config = dict(
    n_layer=11,
    norm_eps=1e-06,
    bias='none',
    tie_embeddings=True,
    init_std_down=0.00437,
    warmup_steps=327,
    schedule='wsd',
    decay_fraction=1.0,
    final_lr_fraction=0.0,
    batch_tokens=[32768, 65536, 98304],
    doc_mask=True,
    steps=6804,
)
Each number is 500 + 50 x the weight over its row's rms, rounded and kept within 0 to 999. Layers, rows and columns count from 0. Numbers have three digits each. The size before them is the row's rms in percent of the matrix's.

# down: layer 3 MLP down (transposed), 1792x448, rms 0.028, rows 152-179, columns 336-447
# up: layer 3 MLP up, 1792x448, rms 0.0402, rows 153-180, columns 336-447
down152 098:492492482545416493593494472452510469525565452513522508522551479497432518533500535515496494565515445498557446613428461583511494536557550453567540586574477446510454500462569497540494481603517427469522514488465499546485509513595478445583542553540498466579478557486532510527468547468646524587567508466432422580458548513546484530404453415511
up153 099:531506528547486442459485390447452505491459446603489438539442505495467546441483484514480496588484519513428647377531501496493481550455471555496607530517535427458498418613476452516449582376468459479507585434425544524519490496518514440518476507505469441445518459454530481505512460564485454505639544509495524497474507429483509488526515496518
down153 095:508480511604531530546411503478456412463415460566410518508452578531536475474497483421517503526478485507635562459553500566468495496565546518523523479499471501532458499554534499518561549528454480447506623517479412564515550535542430489499507521429499472522469472529458550470475579488475447502496401487444587510524546537514572536457458530525
up154 121:487507478510419484501587496559405486468484517566469563557491494440546559450480498446499487535530543576501544482529472515450463481441479546496505502485498520459474404531477493506557455572415427515545492625455551455387495452552572464569485516528412512453448469473515439531489426531484435573519494532418510494491509516477497477594514551444
down154 126:459471408489540516435517476529423503466541500443499503557474464400493494510472552474556544468462569421531458515396390444559578521427447486496516545420516522503502600520502484555547576459511583458515537512482522523419488493484515512498513481550468402511544557482579529507560498588570492435555523540532484496480496446503523471522507432558
up155 073:566551556446532545476464534421459496554543493544518459395531545537542553453460533483488509521503622556494481499512534475530513518450451479484426486491463508592496453471418389442415490433454491497548509556484505469549501406539435458490566396483510441500467522485601446544433549549484517542539482443507449507484522615535499505488552488544
down155 066:417450429481473539582508540501519501460560473502393551355588595434445427535525542473490493468510528489509510469529577474555548492483568547570576440437448565435503478458510493480435525471454549503543422491512519522531548515491498478535463518443525448542540572455488540439375500519505480526512424424468453545569444551497541503385495461454
up156 089:602538534560521461379464510446469470594435487459508445506494508505451512455517517479462589561613527484517511537463476431394509542544461512422516531453517588542438470499446541502595557536438411505516567550499442493446580510476510421438453476558530519486436410515528454496575528453380439523531587511595610511481556514492535477512479536492
down156 084:498540477452479443599438516482480443570535506466437499539579533474409486492521506502512602491496445452534516555607510509450525492525462529509398538529476509478410408479456532452581561538488595531494483475475440536452543424443463397527529580520467460506526455536522506496424505535482518505478602517377511495472482585568538556442495496472
up157 072:427581495543440545471422512466454461510440509524515519564476469467466493569467500474423440475483518523549518457461329424417399457527505512538527480475422546474571516540475565525580594425456558423528645520568464487617492599512518474429487494433537591473491501619545496474529458487446531447449492525496453522558532539496523525522547525456
down157 092:617482540493490535527580499561474640440490505486453521546526483505428544489536529536504484550531567450437478449442537541498485492466397542463409449500544520466485480511512449513379555530381468523624462575453582475469532507337462542493473484552547436502433558455468549523431552502465464481534505489491534439531541539504571458610567501426
up158 109:518517537558441520421432515466495464622501409515527541486544555501479514452470552451464503539439566587535553459504558474455514535477385486616486531578466500501473398523453471462537480616491453520573558630446482495456520535576566458526523431580506428471434465526568465485449526563494411603526515513534477610464526534442483444554500520499
down158 072:512468542460483538395440555518496473454513500483546544488538465538426555503517496474384478551560538577557463423516473500559599523498492451495565501575424464518524420535541404465502431549478539474437429586407539510480509544549485506470474519614451479551520478507517576450436527588590404462522526456474489488439367527542580548379558525460
up159 102:502518441484460505431443605499501562488481433536529538499449515340455497468471488558463491536486489458626529483481445463437454507363440521539480537464527527441479404528462441595508567522443474517594511626498478559466504449507500506572499411535447473457405468483505510466434510523523399496584522461522546550505559578430520440605544555490
down159 086:477526565532475509555480547548452401614465480516494502477561513523466550525523560546401457479497405478501529559494406438491543503511555476488480479467553567464459449555452406550539411614561512555610441387475488431514492535417475416486524558531440479575596503431548512626449446458523530507583564486493496608445458520385512483464621518470
up160 105:491514510586419446528451464507438494492467349632503507541416509457520544472455552466445539558520605511465582390473521455486521519427432412536492510525568483484504439433444512591470585481501453500549643540469573485514513651490497498480460536527510388492429487510503519535505549488474418496489536499499456610464449538444535590605464413449
down160 103:527540515496548445555496455640491537506538481514472504586490448465407530575460449478585540489571521543573470488530573510471620477577466492546579515564552497480561584416455500514593513505487465541381394542528462504409573485474424545479493557573547493523474516554412551486598499446493494483475545531577434495550445485507462539409473455499
up161 105:538445484411490534544475478523499506555464394533527562408433520536466582454507485476422465408522526476532512367559494446463517578451492453612394506588527616442511502592489435439554468430525539489531506524514416443549478525444439455547565494474497510509478520519494445486436556483556477535466547497596542504465396441478498510514520440551
down161 097:564559503590555580537502484483467579470468456372498472507507553457531501518506505439615373457491485472426431403567514492551434494540392505509467498457484562529498588481508484533448526430451402504550443492485573425452498553502548516560448471423511443492505485433566428509564445407491611520535579556448570552462534496485501563462505389447
up162 116:515546519432411470544416432526424503519494547516526513471453441537484486465455521452419481542422479528572533499511555479497513486425517573548503506573488551595478457499436448556487580489544460492526499633421444425484466484492475463553501501549420480511453475508528450492351567484574469532495546473574462555485462572449544577580524518550
down162 127:528503418441531508472433548511457456556531462517460493500519560473570519570488425498571489521504509517467503466485432458546466569522475431443456586539454538523453473489507474517540533472531519526549527509520473492418575593518534494584461508463480375573573528539506598455476559494527567560522572453401479518486543600481529515551528390441
up163 095:543432565491571502435480450483518432434523443523471528371407492497544525460443455456522487484526515547539524429538545455475492621407420533564425578553439515580465428517411476515556585475473527465585509500447442505520507472515406470468487416569450527489483475551522494470495569477415397525554569472594498540518448514476623519517544596462
down163 091:504516387507462566469482541532448599547499495476505464502535436499486444480519472553495562507527451493458563561503544528584455473464538548516567408494455452576532463513589547441483415564457546485371502476477469483613514572537517482526498463570524492494483521480556517519443379486521514555511506519458524505511493552530432519429463501490
up164 108:433496565527422538499482470571409451471535506536475502550526575419490513587467458460532497639529446444468517502571440575468416509483461577548523495553480525585486518570531516540491501593523424609587553584424517525533537496609560469575464491516455521475500492504502436481486544460441462508596485558420468627422462554454496363561543515461
down164 119:542526517449528553522423447455483446601451489418538446419498535581597493522497439527555578374449497529431510524476492530473486415492525453499440489477490483567539498521480531528469499548555429465573468498444484501508575544440468436577476484457569522529501530475575551515495512491646475510483545507547520538477505466521460508485484499488
up165 084:493477530516505594529497479486554486486462458529533496450385480487498591425541448447418496498478501519520519432542468550510426526499466503591559447572462537494622473467539455476536472525589431469548507569491567534491446523521490398551476468525549495524482470576476475479388549489599520560469519471503390514432452491482446452546510485498
down165 066:635539470454454447466522489529457519556597513499498477470570445487520537566534559494462457458492490489463506422603591570474468490539533496490481428434505472473536467444447516551510573470507544564426520436458522473539435449527405521353445459476480430368461522529472434501473507476488426558477480401523527481507559552439471484467513510569
up166 122:520445524535493569495501486492478562512448476540426528474465591541460551447470427531492480520532555510467504494521566477411479559477454525467354549434444505528440506561438499508557552485373453509549604532441521468576541433508573419476398490554423555449451474528547400501500535419456442523494499469517490516513563542432521544496529654519
down166 118:440585489494480547477494553465580542451553556524498470613444458456435537464516550504402528517399666449531434539517513504515396572537526504524636557488536583560561438407510488552486542465474560454484488480599512592523459504516537504487542450530513520497530491670418633520462530457495533489456496450428511532470501524524495467512487542492
up167 121:492480543429483478490452460519483490616487463453511462479527491555443482404510555564484455464423449559485569404449462433396433435437451570498424470517521539516518499513452457466469594480515445474544593489428570444600414534506615465537500515443503546490486472487567600513515439498487511515483468497575525555487464543473543490544538539540
down167 136:510434464523497526464439515483514474568435519492532495402435532528558423513495479444553438427505419498518406499447481546476566526580497498509526497534539540506446574498482433518491511573519467471542501503556506460485518510465417465441417515442431521502447509490479586515589480472545414527474505566530489454496525456498541512424525432551
up168 115:524422516514430564428499540510506479493499455591448527438547509577519565505454544487502440507574507570524571392525583375501479566474462545486433447452459479500499455518429513474559503466378518494549515517477431400524510476511471469596413507536517534499403521505516542506561466450561548538402471447616478509511474528496506447519565601622
down168 125:480538553487566380556482503590548402488500576509435402485570522576532480466548610560493586372573472421364563497502498578440448493580506506549611470480551528489501548471486559430475405500527566473501502472575518416416496562469475439440510464458546476476490474491532445486523548483490526560600459568490537537474534412483516470558488481492
up169 101:520501503483460430466468438511417499516530450492541425500437516482458441462449494536428544588485514436412422443484432483484511503434482495544488572473518450548542469492536457509403483509461438435557530527528462441427471555555534516525447539499381393523477445433538467580474511595465498448575516528474510534533448550466611532525521476471
down169 100:537526617512572491607494444538488507431417513524491534433434465559594527424507516580491521522411519518573571506533540504439577463499475500451424466544502501502508550549549514544522530366535468554406550514465595513494427529494446492581451507511624526488516466414566414461500473476522544513543528448521482516413537494501438473505454521474
up170 079:557466500557521569403591450479432433554573463558527500458558507496512592470476538512464586478515527563557522566571578508497475483549415536542516648479423537529426443477461384554526414560518496529522484474498537507541489473589584414560526497519499554452494500505577401481498553489483475551586537481546410572420483542442475489481556496512
down170 082:395432496533446433531563465548502546484448454559502588453461510527500521562504528489477475545449526529508496490591545618567465508570616535582544438594546454506486561485583449462462506543518553501255473540540467501501557533543558435483502626480538434574544541498620542494496457548539487544485438501523502592543484489547458491337507466448
up171 122:475522438496418450492503555518498524490586448486502509548479426442589432508464562398392474564461502482528540388433447521500540514445485499468461549560486550495414463553419495451473542463455441493528564577430421540531433524533500570563529514514516383497477510734485512447513397448519425514564516518400469548483440506520597518519532434438
down171 136:532571517543491495472563547595503580434437524409474513377450487526531407558523578497466421579460493494421561375492482421614469456571467476544536494564534421402492481494525457438495491539579468504466508433453582535449490527526386483469492469483461422453498475489533547464446502448510454486455431531538479403455471475495484488475533427458
up172 124:537532552556356461451477555541448477530443476572449542527389546483458433414547492526495485556500575500418463539509474485436462474515474514503482487452500556465446409511473467442442515545423510550548638458497525525461470502532533436474507520505558535452466460478510451529548479495457479503597466515485539478472569470538487486522438500502
down172 151:503509470508522486475507450505522564446436485558438476503454523531480500575579555460584478436535397589443571572457440444572587491473479555447446636459464506504427590493565498479589464464565583568586502528480539436447598521442443485595447440532418419507428536508462530492490577463446544510449512556505448508428489453527489526559493539413
up173 086:450414512492462478522506426543531469515533440587375549587505467468386469427508446513506468571481512440522461451540499490498543468516504537651444442491466459500510478457519571501539568560461500594524570555464488532660518507574484459571512463537511516471451509510518554494546512480589535573564533482503504502533484484549573470546504482499
down173 091:486539490572595528509488542510466429452503460534531597508440474567439486585450554500550473370461431410501504506452524484559545457596468443426571424561410546500460522468482424527520550464480529498438537572518471506460544441524441562515551438487368457494496510550520513460453462529455512519499456488468524489544533498525533376534424584593
up174 108:514481466515396466531448511550496560516480466605526595424511500505471522526519495467503469561551585548540473493427579493445531530468508420547432452466436527560436518498487503540593504511436501564496427471411500480535564490545420546572501497556457428479503477593484445508446529499406458550486516530445527485469523527476492447537538542457
down174 114:514485420538512450488483451481439483487524580494531569587428438477440510449548499458440553522522509494497449534424542489550516488464648554464434469460515520472529479448496487493585526492395495508324521531443453566492511495448555468473613465580545522506580513485464533479526423506513589477434513532499522541536463474503406548493504553475
up175 101:494506468537391487434499489514513430587520455590512485511479553464447480444494558479392581633496567529485527456475475461467468522473426508590500575510499529523552412437472424465510454566502455518576579545446518495483500584596568455542517444605446438434443452520520485451442534592417453552500555506496474598487495561421541493508520540480
down175 076:485450483485379500511428447519497489560535461583498550514531550506442494441482525478363520592494552575484463460478494501468514464479488512524506436579517563535494430401485434483483554542393483587571604548412537494523548600549473518541481533572546440608482502547573473463491490572544462548545478610425515523487482527526538490371528555427
up176 108:524575524372466402471505465593479492560512486548519482446522512515549566505486518501454400564501586458483533469419499483506462497445476479572510542513519518507494487503473460511477569483445492501573440528444418518481422552499466474489576415600507521476433460611486524456448416506417408507590438435523446563487567498527530497519465526455
down176 095:456461523449449519485543512480468588543506579385527508532489461505491432564506435521435489565447606416449508408494441414476496548589423533490533478546504491450487486401598475592413498474443563459550502556513564481458511555412568566519538432502496592536470582585464507442427549546597450504455559519506517429512495592487518524471542511500
up177 106:481531422556452491474523468443457498539449535563510525524583563460452532529489414472442574536554475580545506503505486575510530537491504513608626373558436480434434479458477506467527377517435473421512548614430505564456544594510498463602603477520454469467432496504496493535488507515543525560496530543430556518466491501539548446534511513526
down177 110:443573490461488532556575549507553499468533430600483596430404445526508468486512555580541522487515530464438556439555509519478545483490573457523384433495579480499597495450479443543492540479408557559497521415539460454491469463487461504343363449563595413526475518455545432490550493498501480513542479454610473498485460441506439436476433485509
up178 094:486521579553556489463452545502451503559541477478483546445597459530507587491472491502489503431504468457511576511450496469514520469513449557541526494529582511487530481405474495542444519495523452550516540508369574436527518529555625503437586500569466519463467534490526516474475451496513459519577564487544480568422574480532523480539471433440
down178 103:491504519582510489605429550440542524605546472466488551510453553548536521475491539441464590463403483468471532464456495483470506546472516471479430503412567476488458447548479537510564504480531513528525399495481561442472475599473553518366491475483566444511450464472564473461524516495467520510481558542576453457513525493455481529526518445559
up179 103:542473534568485522487411539500430481565497459535475474530445569445449454466483481441390584668557576506452431455479484488446481500451401490563520524483463503594440419534415512528471517520468463529594530528475504489507541575581530521493498453599466422434400474615555397474539514546424491507560456518514464522497561514473525457532484457450
down179 084:520501494491437467480471448529406522532483478500495572465513467505531441582553482462388519653434549516452509426548517476484529392528514435530570492603513515546429481525459483455375590518427496557636513551413530571504539553492545539505508556478478486635610540585509485535446509485580484518578497541410441480521418499540465483474495482525
up180 113:480539502533443537413488493528463443550511376582554487492491547495430612569455466469467545445473490517472552447560501505526442501430455485488543426555414571590411441464439501539498555497486493516551602484493504588502548519540564549503495468583540464486476502456512440531453484539493517506590561457550479546479519553483513479539428479428